Part of a small language model's weights.
Size: 11 layers, 4 heads of 64, MLP 320 GeGLU, vocabulary 2048, 6.31M parameters.
Architecture: learned positions, capped logits.
Each number is 500 + 25 x the weight over its row's rms, rounded and kept within 0 to 999. Layers, rows and columns count from 0. Numbers have three digits each. The size before them is the row's rms in percent of the matrix's.

# layer 4 attention value, 256x256, rms 0.112, rows 26-134, columns 0-127
098:521580516522505486485477458476519466522504471486551482513482497494444502502504480519505500525544444525555471488501469498546482474508546476509531537495469529506520511468488466515479523538511508566498470503492534481441505474527489524473505506504532489467524518506457509447471541534502510543528487482511537481490530490500480507557536499475472506518520510493477468496491514533528462518501
093:495559525508495470487496449468479508506475502553537518526483500489502491504509507409507465460530485506511438513506463533471451500475502537499474475474518503448543471520528498536473476515515496496499488522516471497497473437497501522482537483492486471498501510473540527486500463507492507493498511486464509478500468512475518504518518466540520525515526450500472484440512459494528477488504
100:487501529504505555525482518529507479490488494550501488484473493505508524454485491492502516505460469486561469506519538533519485471506493486492472500485505453476502500503479449493481495500508535509567521498498487471497509464466510450550492501471509520507504528420498518492472492459556454550514493506513497450479462561496497499489489502499482518491507510476455509489523498494463491452511
096:499533509539524498535526514451519471528544500502480488467467495489484513511505498493483461531503491518542485489533516514487504473498497471512521468457515527568473530463504542513498545482492511510500529472481515477511545501453509517537496496494534516480496468429464502525515515524544492489517504492463548521529512471516489454483533521501505484513493487513474530540541502478513484512508
104:527447526534490489486486493529438483521487472509511450513487468498487507511499535547479487544514518515509489508489553481532465474486528504500509497460473480524456481520477497483512486479490455486515534473464486490540538549489501445496474484489517489484510527499494483466493502475540505486507523446511495464477524492494492532470500518491475540508476489469517497484503563476533509552538
106:494498518458478518487520487487506536466506488494464484426466539487512491442454520455532525513476477503479535510483497510478467483470496475487516517491496507512517520502481560503501535485513496484482496490482532510497501493524514526500536505529488538518497491513469457533500467545506537469552503506466471511526505481511512503466471491524466458465485501486492503457478533481496507525506
107:497547509504476547479496490510492522563474505545509498489529513475522520525474491521503535519427479515512507492471522489495510523499532533488477500472504492529527526479502478480498483460529535473515537535550495551557509544526515509474495505484526486510509497470472512484494504476486514458492498510533500505503547483517463492488545522496467522500462521505529517514519543511504474480497
090:492540470515490481511538514544543515506498558514461588499480517486489510476509535477521531505478516535502523533514528540479492482508466527501499484538515476486427482501491476509492496520452491487476502520510503504446505524524484499489468497513501503504524530529496472496523450523508521549433487481509513456542516542452492501504462432524517473515474512509478514504506468527488487492504
104:516520466494525507518520458560509484557533507506508548499527498478509514508475522492501482515482415505499537491496477495460491486517505530523513472458484525429510515475540515487564488533507490518485532532513500541511524500526519501507523473513498519523459479506510504527520459524484499506496491489480484503520469493490496472479538500540545493474534498490518532521505536493493521503522
098:499498519490510448527530522493477504474490505491483518471534521507493521483493467476521516479499479468507506515537491508495507506502553508478474488503489528492472511498502527493447489522500540513517481497469505446436482457486473530509473490521503506461454502511538535439504517486514464491496474484500521540499524473513501501458535528493459483513528538492528491490486485522470515559545
100:505472471511495557501480526493526536509509532490508554528489497469513526522514472506506504500507536486454499519512488452480515502468462473488478528423460494523500499519530459521469494489479507437495486512516510490480463494512473480553507475496521525497503488549493486463468475479512507544474499477505502535471478535502540512521511495496508470512458472436473509530514484541488512481509
099:481515523468510470560528524483489468521469517532554488526498496482469490456505515491492527476499478490504508460528532489509493488510450494473483509477519479494525483518496490458492535520477504509511474477519524483490466511540532500520458442522537503475519472574508531506512538520484506575485449474494467523519540508498467486488498478501529490485549501513456498482492520506449514556495
099:513511470467535468513486529503473550500451513480533539514523440457509515518537439504491516498478478502456510537536503501500502466507502493515483510484484450510446495495500491500483498506475533495531522472491504521506513552508522479509521474515486505500499516484479484504496531520464495467446518521484495456482510538499479511505512525529462475483530487525543503525479518457500545515449
111:536563503465495488516467485483485471516469507463491498497505518547523498533512493526560498479497477547496446516446498482518472548482547532503505488542502514470475504543489498499465480457470539516455499484461514515502464494513496483526519475517507525466505497488501535445437471467500474469503438460506532466536480512460497500478521477503469531469541523489500529497499486491509468515538
100:521475515481504493483506467500529519526524488501504529499533509529499493535464509526460513511444526497548491485470522510466497515541508510455533468478468523501508548498480543526466476533460501498511503520492497511493489505467479491502473544506491499479458496506468490552468498485480556468453544499510531505495461502511473469506524509517488502535517531469493493473474508524454514475530
102:536520469518493517489509454514515539550521528504475480472524475477524463491502484495471560512520571505500490477519567464486491528461502491456531502483526517514507497518500505460536501507512493510543461499555508533502510523480546507519531496515493520521488462511530501524512453499505505498552498505502543479448462504475481464485478506484522493509487493516470559503513489522479491510492
103:444452500465499467485547482538518502509500464523501462525552511526506543531514498505479476479489465515539475503506516498502503459536465515567492488530500514489471445449508520487524520482521498506485463497497535543458500465516516473458507503548458515456502487525527469504490524507502529502499539535499477516546482555508480522514489502533478490549512495494489469493533490499445466499494
094:513504502492477469488470527548503552512481473505510521544509516513506523503536515492489518518505502503449508530478475518520521485507455474465455524492513489517469487489512516494496545524532493460543503539489493465487503490524488530442465493474507482511523500496467519523495483499510430502516533490473449505511507529468475502475490508483498478486490518478496438481476476486483468490474
109:497507508532521499548516545519503499519508527499477518475491490534496475502487489455478498476517520509507497496476496506528489493536507489483511502475480513505496459491454517500458472431492467491518550493503488524545535525496536475528545461473493514542504501529529467509559540488523526532516518458492552527465533477514529487494485497551531563567503503477529540516497470498473507535509
099:481508504491471499499521489499494481502531506507499497510513505497530481541493523481503466506523503462487478534508526484500473511473503495510456454506533521452461540499462495521503528517520521485471500518489538472513552512494510511540482515499506530507506483538471469486482529482465510517513506497467487483464511497521489497500475510515433490520541527494465528525501514506498463487473
107:469471472485498532524493447486513515490531495504488489510510492535536501517450467459471499519500516473508506471503482508446543509467504474508463481466519501461513529542543494488433497544477498490515503519539536440502513483483546445525505502543500504454503536531466526506504561545454514497517508489533521502492515482514479505501477512483495521499502502440526482500479461500488524505490
103:530496478483474531501536522529492463512474520492473467478448503551505493506534461469507545505445513525443508511482503478487564503537503497514505495544512451484467517507495521516513506461495484509527513532479508480492501457543524506527524437502536471473547510519493461493519540475468553489511478493512503523531531481516501471502507469498483492502532481524480475479518513479523518480482
097:521514501513481492518470517511502535515549497508521499464533504500560551468527517470559524506498524517542482524513506463517537497475476483523490497479489447479483496484497475479468539458505440524458491473517516462504512483499458504515495521505500511442468440498448504515504492449495474513507480498495490483483537503526476543472478463504480496490515477469485529492503522513502519481485
100:514541503492488471513525517494497514457514465482502509483477447506514471488474505505537495492505527465504518484487520522519482527513523516454426500548484542534510476499500537478459502492486479483543516490478515477510545473501509506534482498454467514487523497548512507479514503480449485513521521456502454501449523515502480482485545481581565500498510483436504516493500492483490465450506
099:519502559486536493529508527539494476483488489497507540543484522493561466492539538554540498505538528446502551489497465474506488514498463504482523512535486515501516457471555463499540502487486461522477469533507496534498497519501509477492506505469487475491482463457506541539497521517498473443489518527480511577514458503538489456529507515493501477508501507496491516456542502497548531487491
103:493489507510505467482491493498527535510551421485499511500491470510491504516513510493514515503512509461456499495481499520498509535485540473495483482508523492508438471500522499489440484479488461489468486482510495444490503513488543505542499490504501498493530473512524545477493502481489494493487485535460491486476508537458536532532466498504497523494550531508503508475514467483529494478471
100:515521495494499485466486555467524488524476500531524520536479500480503477503517513508461536499545516485477502455484491521474508492501513542555546509507442504566534519525507502498531458524472535469552479461512507538484499505450552481490512482473518490503507506484503508510473478533526506511441493504467502466476534497480502523508543529472485491505492521507502485490514476510460497489491
101:467505503507489536509501521520520495474543492516467511526489485501474515485517515518496515525506538507477497530511541506507546473466497476512506494479519509485503481446474542503507518503542494423496507494483524475490489453499501493531472539521491493461543470532514489487510518525503497504525511545499522519471497534563515513532504525482498470511475509494489508452481495494487449496469
102:500521536555493451491522512532534518535402506519528461517454514481490482494507511475504505526490520503531522497462560516474503500563515485512496514550481494533518508534532531507506527551493534554465481479501482515495505495489540472485525491498549501481460525456512520530502473525510537510462533481501496508470504504519481489517557540465507460536529543525459462522479462543530498473497
103:520509497511520524513491490516498456454464491455497518535478521509513525463481504451500511491441500512500497537485499509525537533512515505543514503488515535440504541521491505456479461516501511471519521493484519525480520497490518422505513511488492543537503497509510491537527520470478519510526561492469505507537463463483495515478521463531509543464482469413526483524482526487492533498481
097:521490487514492508548465524460490517459493520512496502522471492526464538483498482489516527471503512505534483479521485500529510468474469463493513507475518494500535477515509493536500489533538522489558517483490491511521525517539449572496540489505505483539469473500515506467484564507508500520541504450470452492500477517494544508510481490469522482524507515558501480558518516491458467476507
103:504524468504460504504515496484498496489515533510487488491517480512514536494521497509527541490502444491470509441531487511506491514506473546530508507526494476489465512504484434474529488516491500540489467484507492516511483534539513475471513517543509507503511480508492507502505541458486438491511553482493529515522478510484485471531486518531494489524529487448490518503497533467500506485531
107:452532476489435492497468520483546486481519484491470518482509483546528498485503535512536508457523531485508449539507479473508483478511484504491488482505499498534549556479470495509483508502490540505502522528475457452486487476508494481529509512504513503515459485504497458541479487501466507507515523481493487490487546501464490493520521478465521468504446488538452481497495483500503536431509
096:511497467504479511484517440551493480486508543508475521515506488457425474479454507508480482493464468450483496490423513473491515481516527495496509514485485543519513463474511489507518483516513512536489491502447522499509539538508496492516473497518496534537489515493501514513434483511508478466459508503504496528481498495533528497491477469464471472418493534524480450486488521500539500502501
102:487515507487536457503514455515474511541500469509506462480509514535452523535523503528490469505482510481492473500526463527505498524543483478511464525506486525532525488497464476477518532519521481524542490494476488583526454461518524490495498451486493485517486487519559493440493500491480496479467491521515522478504498503470521480509494503512476473521495512501510462494503515511467519516486
106:502500497479484517494510487491494558483474480469501468496474480496503484526519483493508494520516532477476481503548452516482491521503457473492483525518456523516506513538519523492529510501482474480493502476533518482518522502476556476482560499521480504461510481488472518478504484475517490477462504533532531508465488477543490532468497504506494566483490514494498484452457478509520539510530
101:454536502489475515492514488483540508546539487562468534503475448488482499560502519493462488509473478524504493483528514511499521497503490572514520495510466498448470468486481500500501534509461498517522483539515531512514424525518487487475500511482504499495549487477523492476484518500484486523520504510529504457464536538509470503459513528506537502538521489533491460480467529549478488512499
106:436498473539510546524556535459453475497534534510486529531505483473532505489499522491538521516486525505546508491548518472527486539486465514496489464453468530501504465493512508508479557488517493506524547465487483498512509491477475529503495494476505543474528502522530513520476504552530528502509480485512533503440526490460481523480470504507523476472503475516505512519475482533527501512452
091:514465475484518496479528512518431507500476548566549505489490484484502482517501510484501484490462487498497536508465511462519503500502531489480500449467492502515510510457499478445533485488523530520505508478500505526504510508454509480501536459489490491504465517504523514521508469486551515470548458480468488481481512494494443479499500482563489534488474493528516507491524530543519466486499
097:491446471558524502493530464514530492465454500488464528500447473501508536482498501486540513482499469521479500476450504530506511535482479484527509500485563493522490496504498523469489521526522500485496472475523536517433546497524477491509510501450476484508499527516520485523493462519451503546478505461512504514518498498470480492535497490518524461533508529508540483447519543475470490525519
097:534471498440483463530481517497481484558453488493488548517471457515525503487531541522486498504510530505498472467509510482527511465524518527508512496515546448485509486489517519475499488476478444497483567525513463488492527525509473528507548494490503459497462494516519502518515541468515507430495529511502492481473515432501514501549466496483511499447513477521514500518516509467508505477452
097:557482477493472513506495486521534483488523500473483505509517554422486509532501501513524477452549514511502551493507489515520470483464479509506489497462489484462552499513495501469539524476509474485518465495474489522521521524495483459511493515515477524475488501508518463511503534463555484474545475509474514498500449520500539554487513496499541483482509460471501492480505451499453491497495
093:515501513531484510490534518510528512557534531522481493516511509505439504459506487504477496497548497470517486468508504478461493439483442501475502485505515472547535529519532489508504492514489462453534502552527489489495502516496488490484492513505496552483484499495499515503486552531490515511513473472498516533531470472493492531479488508509528476500518508479517503510486484482529533512481
089:507501511486510500472492495509453425470484495460516486510499493486470464440505520475536482551533491501485479480529512486478453523483528478515520514489587491548543535476476513511472498489508482498510472488480473477453519455539478482562498499478487516544476469464511537504503472523528418496502466473499490548554524476476478501533481494491516494468521505504513503484485552497521478510512
093:486478506490490513498527487520495496514546541489440555505510514522540504524448499471506508490461529487522500501502500465488517491505479517509533510530527494517489530525506505512538456461489497514492489493514457492495476517471501539519480453465443536489487550478494510512491514504498475493472499513446473460551504516522531502459513460554519509491555471493504493472482513539523511531480
092:473503472502555486531504472480526487465503513505495463503484482512514484503508514504490477468472489460511487549544503486464475556531465479515541496548525501506538489471458438483519492507507482516521552506470498501507511531524511547464475444544529496469499502533487519508526479517485471488518498553513510476472503469461484484523502496517490460536530531517492514497532517526523535469489
094:482523555518497515508510501499486525455517534514483489553534482470528516471449508470472470503524511494505446524526486484482506454481495463483504523509472503492443517500506501509541470497484473536464506514530482527497525468517503528451487552529471480459502522450501497489535477520487534494505487470429549489471472513492535495552482462461499522467532508532510493461500515515463522508459
095:511520489466517499493486524488524525507467490506474542489490506464475450502467507498504473478478528498504516504512552528474543521547534484548511545520491480516506497540507515502492529464479484455482512475500499512478484478472481539525476499520581482523494525468552532487499479524577485493487495560513449516461489488497526548516522504467509506526535534488487440516517458510541509507500
091:521544522530485507538454511508475475534546515457499510510521521533515524465523482501495519488501452516486521531505492503506486508466502450499545493462465490521540485489535492507483499486488509482497528505505509468481494502550521485535503514528516526531508417464522518497492507487506518529483498486469501500511511516548503442520494481488553498483509500436490494506470485536513501484474
097:503469538502512502527489498505491485510524499542477474514486521525509534486445524498471531494495498513520460480495516536467525495531497505546558477525474461514547523499503520490479498533471493486471498481520521480527501514467477510529538502486492515448483515500514453504496560522470488503485514451495502475481530500483509516496464520526520499515508483500492450471449486528524487506503
097:460506532507500503485504477502526477487478517482499510492479518466513526505504510516530485529484496536521522476496496517507500551494493484494539519449518524520510517529513519526524489489497514494509504418539528503473530476504485489526497526521525480476482532457494489466480507497464490511484491487489504518437497499502502439465510493428489483472470473474453505512512460488506462491509
097:437482513476481516491499491548536490494504515482476513499548489483511512515494483460520507505508495490466506477464546507460489505451493473513512547539537454476501461522507479545497460486490518513488538482518464485530486519473490490482473499516506492476528462460523499501550479505464468559492473526468475490509509491511488490509462511466532494494513528470523510493433481518453490465468
095:475524514531455468467499510520483527528493521498494515515517549516531513487510502482522465459527480500532511485489528513568488483467507495524504539489498510502491506472495501468474549509515479489477542527484530529547520513521491542499516491543493491465471553514479498533491518524512519501498525524475504499511450490523460482487520518456476519518506463514500554465495478506510532551527
102:461487514469526499482501536515504503513512431479447500493465551479488510497503477467492484503471503484490488487450483467529509510554485497533484503480494491482506504501465507484512527521505482491516497510479519523402516470528524483545440494524530496526510486500472483530490468481497533487454471483500480526501487482522461506496508534553495514495550490539460503498541491497444470500548
091:495507519527514458541466471541476479472516542500477492535515479493540477504550479515500484521498513490502525462465542502527510481487466465458499525473489473473474510510475511492531486499503496576530491520485499498487484534505505521473480497499493488474509457518504510452520447504524507480471478522490481517474547528459475501497501496473467454488534497470413493502563487499505505459485
085:513519491497489491535452491526525512513453497562484486489507499522486533472487533516494491515503503515497498504520477508483453503518498524459483512471497495487500519528489468492493513484503474519475533481524506473502539475477528463508480474506506463476510526487485518521521540528525471521532522522512467507518479512508467461515499490525526495450482525495464468525465524498490489507558
097:524549536452513488529516517530520486544516471500547503494496526495559470513500488537455487476500455511485482501558499514518512477478498503511532496518486460497471529486526480487483528480441482470444478565527523531508484476500497504481527498522511481511445458478512454465470550513544506512531523508482446486512498508520477506435515511483525497503516474497508527471520492487497541534462
090:533498498484526476561448533517533533423511485499485465482471507510540470502475494550467548487508480516515530550490515492496488484515503487500501522501573550443510538517483479498526436475482512507537497506494532526482478523507481484521523489491482511478447526532510518521537467498487494474520514507502510496529526512511501443484506463502470510473496527509514482511514471520513515527498
090:534494485518492443488490521454497512461488484498497479504458480511495523477500472484519463493497551509506448477534520475537530528444494513498534495532508500485476498520491469497476544491539474513496495472462483510497472503491502465469507510517506495496529535453494479519460507474495485498480502509476517517514505504431482522538502498482478532532529462483537509483517546516500484506489
101:511461529507503525496505498533521529466496495510509551528530458511516457452490531494483523481477471493507525512544470506538537506494493487485505543470499517468476476507471501519498504534497496495488505520491505511531517480510556505537507520446534497522517467475483541477488461520458472517506523470493526529532496529494474450494488516547463479560477511495482506475493477489460506532505
088:508490456512519468464487522502475453479533526505483505519474508528473484492472583529500501555487493522463478474500541489482510508499491524483508480476529534508511531499461470519483504473517524518474542544499545496515501515550538575523449519474531511522477512549514474536518565521510496460533484485504474505510479504533520458444515489538545489485486529533466504478454525500509529491519
094:553535553482422489531494506518520536526493499504480490484509513538513517472517508480489520470510473468535493509507553488525518494513501480481490489504488490519476509479506492508510491475504476508462512504504534465526523500546492498443528524507514480469488506482479485509462502513459517493539505503498477463510476510538491484499496500530488480530489504515474568503449527496489493494502
095:546432527525518506484505525470545472493466525503480520514453494535477498511507515506510525503529485461514520450469507463543470470518513499513488522482501467514507516526499519498522506477494542516480479441514484488480497532506486488487493484529485491464517519473443553485508503484529500530503505503488530501526475558508482520513470513467448501507451531536509500502515491502497522489493
101:532513538502462550483482530517511500482478480492482510505525498512435509531536494495474492500474494513487492503550529510498448485517490512504486519514499498521471498518513449476463496473449513445535520515492441492512470525501522461484498456475506464464530511514487477546505459504552504479494507512512462508482506526525483474510486516479453490478500496500515479535536488485562512486498
094:488534561480463530552469512544488554461530501500470540498473469502499545509452509523486513432517487482494466479516555525509510518485454479510501506496526514493548491481473472505490501518497509509494490477510538485522545465495501488529497487522485488488514511516534467513497501485525522496553522514529497503523516439532529460526480497457500518514537455501509530499493483496462465489473
097:482472498489524472470501516505500503503502480478485448496495532538498528520506536472503501505458517552512496514476495492497517519472480485549484496488528451506533505512487450528488536498432514527496519462525525537486497484525485514484523470531527524510494484519522527486483533490476470503481499535494528518506481520536500506530449476503494513495505519487504440505491499518529464546533
097:547501463456503517488508504493513536493550486476518508470500488526497451488476490514492550550484482496489551501543538489472480529473520480527512489484522513516456527487444467482504509486512516497517499534522517514510500503495491493510514535505498494497496454534516438484484498539531451490507477484516464489500502511483473552516518512477508550513524478507478470525492543523496512513489
095:509494472477500516528495524530494519499500510484496540518502483513577474493470529510520500505465458498514494507518517513482504524511467486524484495518494501491516519473524536487525506501484546483537526501458516509461565489554455483500506509500436542518503492496518449488499507513498523480511525523483471480487466475492505487517500495498475530521521520480566478509463489484510530493468
089:562466488481388522471464501496511470502510489500527453507502514474498534519522532471494530466483519517531480496496483494530516512487504509474517473495475461520498485503525506528508499482511539522464471558489505497512472524467526496480526465487526535455502483470485497484501516516498488449480514505529510477550485483485497484516509512484509502539522524491498471522466497522502517483510
099:499491522503516476509539516509461533498487485494504480505549503506513519545467547517509485503561468523532488507463498500511542497489493491495495487499519499517528496485458460512483475493494520517504447460521524529507488509481520487469440516466578531498552502463525473514506457470497497495502458505528494521491534496539471501503496514454539458510550480467525476494509518487486452492461
102:518499510450460450447528504516536542537509425491477469455454513506505491539505500509488467469513530512453469467476473469498484500513512452498482526510496512509526482537478468528514523470494506504524479489536473510526483467485462474494499488491482487493521489491525517444474494466455510483466534508480496521478446506466489510498531497498497463502533504514538481493499514508510497495479
099:550442483469514553501459542486533492485520544495520527520506503506508500512492525473485531498515525478500512502484464512462497531501481475518514480518501487470528534526512495479514522524506496511505475458486503518464547539529451502519520514454510531489548502438487523474553461454483499473528484500514534499523477502486459478493443507525502484496518498506495522506553482485511473465518
102:520458483499474498495456479532489513498517486466504509529494489513486537581506479509465477528510491532510490489526500477496502538496521490492501480486531473499457508453467494509493478528513508471544499512515449492477477514545487474512582521507493519478471513485521491524477519505458463480494516444498535498530520543453471497527501461478502482513505503526552472495525483479530519552483
095:524502471472538458495545457503505506503512452509503527475474491481512500477482478506530505491489480477521491461527485492514486543479531474492465534480485504509502475498486513511467470509492495483482470510478521454510537508511525479498462514513509489486523468513493520500508489523530508486539470466534463522527478475508499481482517494511514443484474469501518467504489466535485480496515
094:538503505485483519557511547477475491493503487531503487488523479512507502527481459499512441480481535488490498495440493510468539557499534437515502478497552462489490509500513520496459489527485528491492469514459451535481488480546524498500494484495498490445525505497549506521523513470467505486529540487530484479525490526491513509512526507493437463473521476455482520478482486495490546496516
097:489543530509506485468512490515529545480467525491485516493498490474516479477507471486500500516486491519465509487511491534486495481520509547477513528480479516490492504521481536488494543492495525499538516581496494552461490510549521451500535524544481499505514518498505490490497439495468521508472485517513496492529506478519492505465486470469515526500511510524500479482524504507502500491508
099:564462515519519519520493473480509461520477512471556478520466496541469490530514436503507556520514457544515476508496523470519510540472475455460546491484516470476513494497477484530475473493491515475557512503515515483529535508492489548487522508502519508470561467512527518546538521521507514507549552497478498467517492477427495488518497507492508470543513536496526474547508495525482473510505
091:490509475501483533484488477500489517507541511491522530501461545525506499455521532512501521435463541460501538498500516516483477486523488529503472522483508432500541492489525539521491511465514501431520495525479508524538473513446505512493467477493537497508498513506543434494495513525491515496543453506526509504494461493515534497501526479460499489507507494502507488505476519510478450551479
103:449507490545493467485490531513503508496514492477505471480509530508484482464476472522475487482513476520528511496515507507547505495534493511531521499502488497493428529530487477494500530499499484537505492504430546476520457505505469497484505465489484524493514486527526488472484455515504517452447504496485470478511529548497510520458539476500511470511530540477427518529538512494505549487474
089:529531480509511566447493552515522527572451508513485464428475537467496487532458516505458499502466502486495469511535466481472472484534501511522507474481528503522519512501486521512538506494494520500550507493520479529538516476497492512445517494461477527475458513472521528501469471559527482490515517489455545492474475488510506476509486518519480469553481515493509526477468484485510533494523
094:484440496510481569511541493521512475494503474533517509522502481501492526504508527525528490515488493530495525550492483488508539516528493510475522497493529563503511492527517521507489458519513483500501501500505494491487480532517470534502484487520466496500503521489515537494524496543488520465474496486548492530458513526519517473485556497510495492527458515528498508506501495501482477501541
088:489511524538454489462479506520523466498477507498518562535492511503499462463509529472525494464522553488534528490474537490468476519475477510477466482492506478491539532538504514490484466543472494486523517467446542518509497517510481463513510482509467496480488491493521480488545540460527478485502475474519529516499494514521464466505476470559569521503482512471494526470482504477503472488524
098:466524485498498488519497519494509501496462505466433449503469516465506440484531473476520492482489520538524535524521494501546506495478477508483496495515495459460502488479470572488502498425516493514472520462493491484459471506473490546540498450474476509502508516548487518491552504441474554485482481469480505471514493507474503494494492478511499466473516510487481520479506518483492471526474
092:525415518481489557505466491548521514517538509513487487490524504517474490478518466509518506545498469506503490478514485486495490454473548508522550507511516492509439506500487508510512498515481514490508531467512513460507469522520484510465511498513522534492479554479523505511451471513494456483515493538533497500501495489478510503501521495475534468493507469469542490500486492487500514482454
096:488508498471543505532520477481474486486506460477502513482494508497505496515482507492523502574519485487507505566526514478502470480489484575513507513498498528461481503492519493471477553491489462503502504498511540532494506465481519546516488527525485524484534486543501481498514530484504531460485495530524484483527503501524488505501496541484509433525498537468475509484524502472496509491462
094:474482527510498560501520487500467502524553471497540500495529523501502475498457496504473456505475528499500498506491483494520456448514484492552501508527487475532487457497515525476459513492453494475505499535517500534505521486488529515516523505488496485522491491492501477530495480496462505549492502502476518514504480535511484447466552545460538515464494509472488493491530526517490494485452
098:489537514489449473483484489521530518517538512497484507462496442500497511496484525501502530496526492530521466502486507507508518561546434474488490471499524476481490532516524498505489516507470498493524569508520450481491511490503501486508499479508490529456545524542525486493485544477481506500491481541494442487492481533510480487479467504527506547459512492500506536534495495481518462525501
088:504563524514482505477470485510509496538501509525537481534541537513538452459547500504504506515526493519517515521471503514503497487529455488463502501519509518517527472492509516518511494493513499522494531499499507512497544512479572522507440469468527510528544490464500513524497506479536483522478543491502504474482553554469532542527520463488526505454533483509465463477515500506443456498516
102:480477519489519477556491456484458510498520495512541520505538533524445477545451504518515506458526480491523522501479514479494499476486489495514474462511514507489481498512531518551516500449467493491521501527504485534534463500487467497512511485504500499471506479492490498484540525479483494488497500548481481477457506519526497496538471479540438557501539507522528492496491491517529514495527
101:466517529511506513458470495495523458540528497503487469474511530494498486483499524479491512524539493503536519527489490528505501458511543504483515501510524487454534555503517467499489479506534490504474535476492465490524458500459513527497489435484504522498542500470517494506483490524483539518490510486468484475531493514524522506475567546509495493461479534494479528492503496516495460491516
099:493524473513449493504476482484470494484522494496566490493507485535470487518482511474473462469521484562489479498455443486504513453528522537496509456526489495494490506538495471560463490490484509535476494507483477522496488466513482525516551491471518487523510483466502485497498528511496499484496495491475507493488492537484515463531527475497512549482464468506491537498442503527498479522501
102:512492495512460483479460515515494511471543543515444499468492489455513516502495482497507531522453516520526533497482496547503493530492498511491487498510499491540567512531493529506497517520522523529521517474476511520500470463475459516503512542472501530455479533467520526499461494459519473493485478471521520492512502517507485496487503477461489483524512489490478544478492508488462493484498
100:495486542516504499505505507506509488459547486522485447503501516492533485499500476525503505464476526537507496524498527505516481500490442488524486471484560487517477506488485511456494483468476466472481526534477466480509498469459450496518538513508534560541489489487529487515472468536510520488535498467493457466493493461471472505507511535498468499512469475501512468497515475509496484570485
096:523501502545492478509522531498478487518544484534515485501498471466509528484483537471484495512491500498561518497505520519538532484518438502480472489486493515513499501503467455510505466492521495531533509479457528512464490505493464527480542505496504504542478498501507473504475493477465513523481511487494470496485478544453480481512485518518534501420507546525505480501519521508520526473490
104:474498504471478519518502472463559480529542508511488513457508547491499509475505531518483537492487470489497524518499497534500501499525452503433527471461483436519512476486462528485509527508497537515512546508539522469477520468524479479480510511515532513490486491497520498504496500514477507523536529484501485507485537479500489480479499531481487487472508528505453543536534525494495458543486
097:495492515483478468476456467458525491455488479474532510470488491492505524542537512536508474488519501537458484559520471455498535447463494484472473473501517493503472484476523493525490515499501531526530486498531490486484493489512519466516523442493512507518483494534532480441523510505502490491492493480499476475461518540509498487475502475429486508513476454510471517492484482496536498501520
087:492440533535478515496507482481480476488526510520494496532553525527534520494520501477457507447510486543504490505505521526481524523521517481476500488537545516469520474521513506525530465493495521491466472502517472500472510508470450462561500502510454517477512477481502499532552503511458480562488490477515467486482473496519502459498525505457478524466515475493531476491494489487509534487502
092:515517488542499479482467501532492483492526474532524491458514438496527537482499476510481490482486536508507476485522520533515460544477469463516499484461522502497509514528528578529476502488463497526483489510496498526478508498510559485488538465446517483524544543488499465533506522488467500532521518498509516490488514562531488535529495478505476513517465485498490496533488481505551429443520
092:510534550488523548454491479514531516521508487495519514532529506459492505485492446476518519489509523494473530514535458476495493442513527507483475493494498526478487491504551539525509514459533496555499511481530503536522468474517532500486524514509474537491521481510506475501508517485503488484547499522499459501486519501499497477476456492521514506472511504475483526489473485505463519509442
090:492484503497489526468544519502508538471510463520497511455489538501529515492484535522494531511513500520496547495496524481515488486519493487520474497475492507528523490516539489551501523477485502443490456473487453496503516482504487445471485502497545526492507502472498493556526489495521498470497551506545526499481506485506491493550484545518471524527519548512492500468476476460496454472556
092:502465536489509492541544505492481487531483423503517496485481507558523482498509470514553493484472478540481498523471443452499520526456506485538509512468502480518521453506536499554477479491536500499493455500483500494473517484454516510479460508475465477478525503545497494495536529471521464508485469489484500451482484473511458489483500468479491490483516491504490469505456485496556472502492
104:473439444464495517544456521483536480510542532497481481499482493503527507483506515466489484526472495500497484487513512488502515461494481517526513484487527513444534529549488487494540510471516487495454508495487495516540478502470457501495495508507462475488502468523501503482474474510468519522543464499486505492521489505468497534496520494562493498444454508491506483502532499518512553465528
104:497503500515496576506455525497491504485506520525487499523504514495510504549526502482481493504467491532463533490514465483483528502519454519487504539452463527516512528537456503513501517487504455495535533485550493486462483534490476493527477515510553521539527456462479504525476514536531488501493533520549490502511467480500498504488485535516484508527492515498505523497549542496488512552531
100:509470505494498494516492553497528525493505525499510476536489490463522509485463471532530493456480539508473501518520501491493473504490501484502533488508505514522505492481513456500520541518489484437491477496506488461493543491562535518466474553446510533520566462469478522493467477492508471517503501497509517479490453507489506508458477481522491526491525496494518513491536490506514490471504
108:480515492511460503484514499478489522494515530519513510530519486516515492513450478520498506514544511472469494511544478514486478497518499527488501524473496485455458547498481481502526562475519423489512450477521528457519523522490495496458495555506513545508492504510475489502472562524464478459507550504491522474493524457502502523453525477506512457525492548519503513505505525473555515530477
093:534505495508447516494540489474529503547464542519484501489502508478547460536489510568507554515508539498448530496491512523473505532497433487523500479511501460515485532464495463495511542508552477507492521493483476500525485501508519491497506432483507497483535495474523494520498506479515503455474509528499528536470461501494545482530496494512483457520472528520521513496485499545502485493480
112:489543481511465488523488527487518483519481532522487552533486483506525482461534528527510489468504442466532510529497519474452512521540543475505471547461517527485511530519516510508513482520545518509490480525512486506490504475482477473477497485489516473483456505505509491507457501531475498531505493506529469490522481515461520462475502431490500499488515489555519444518520490448565507535489
100:504479486508521455495511457504520483513550552531496495481521474562523509476552468486512480492479498492450501492567510512503495451505460485537505496488512478529530494460478497460497503516489501492479505520528506538477486497558501452479508475514491528503510484488528532527515467515524508520513523488521480499512468482488499505533478497501469507507490494471492526489501498470508478514527
108:521494497515514438521493535479534550521529510525507488530532471517500514478493491427482552485526502508488469507501507527508494514531543503502493480543487473467470436502431506492476569480506517504519476506512513475490474507511476475483523501507482490472487482467480519481499500523480500481509574529457462429475508503499516505515525463515482511471494499506524494501519541493520503475495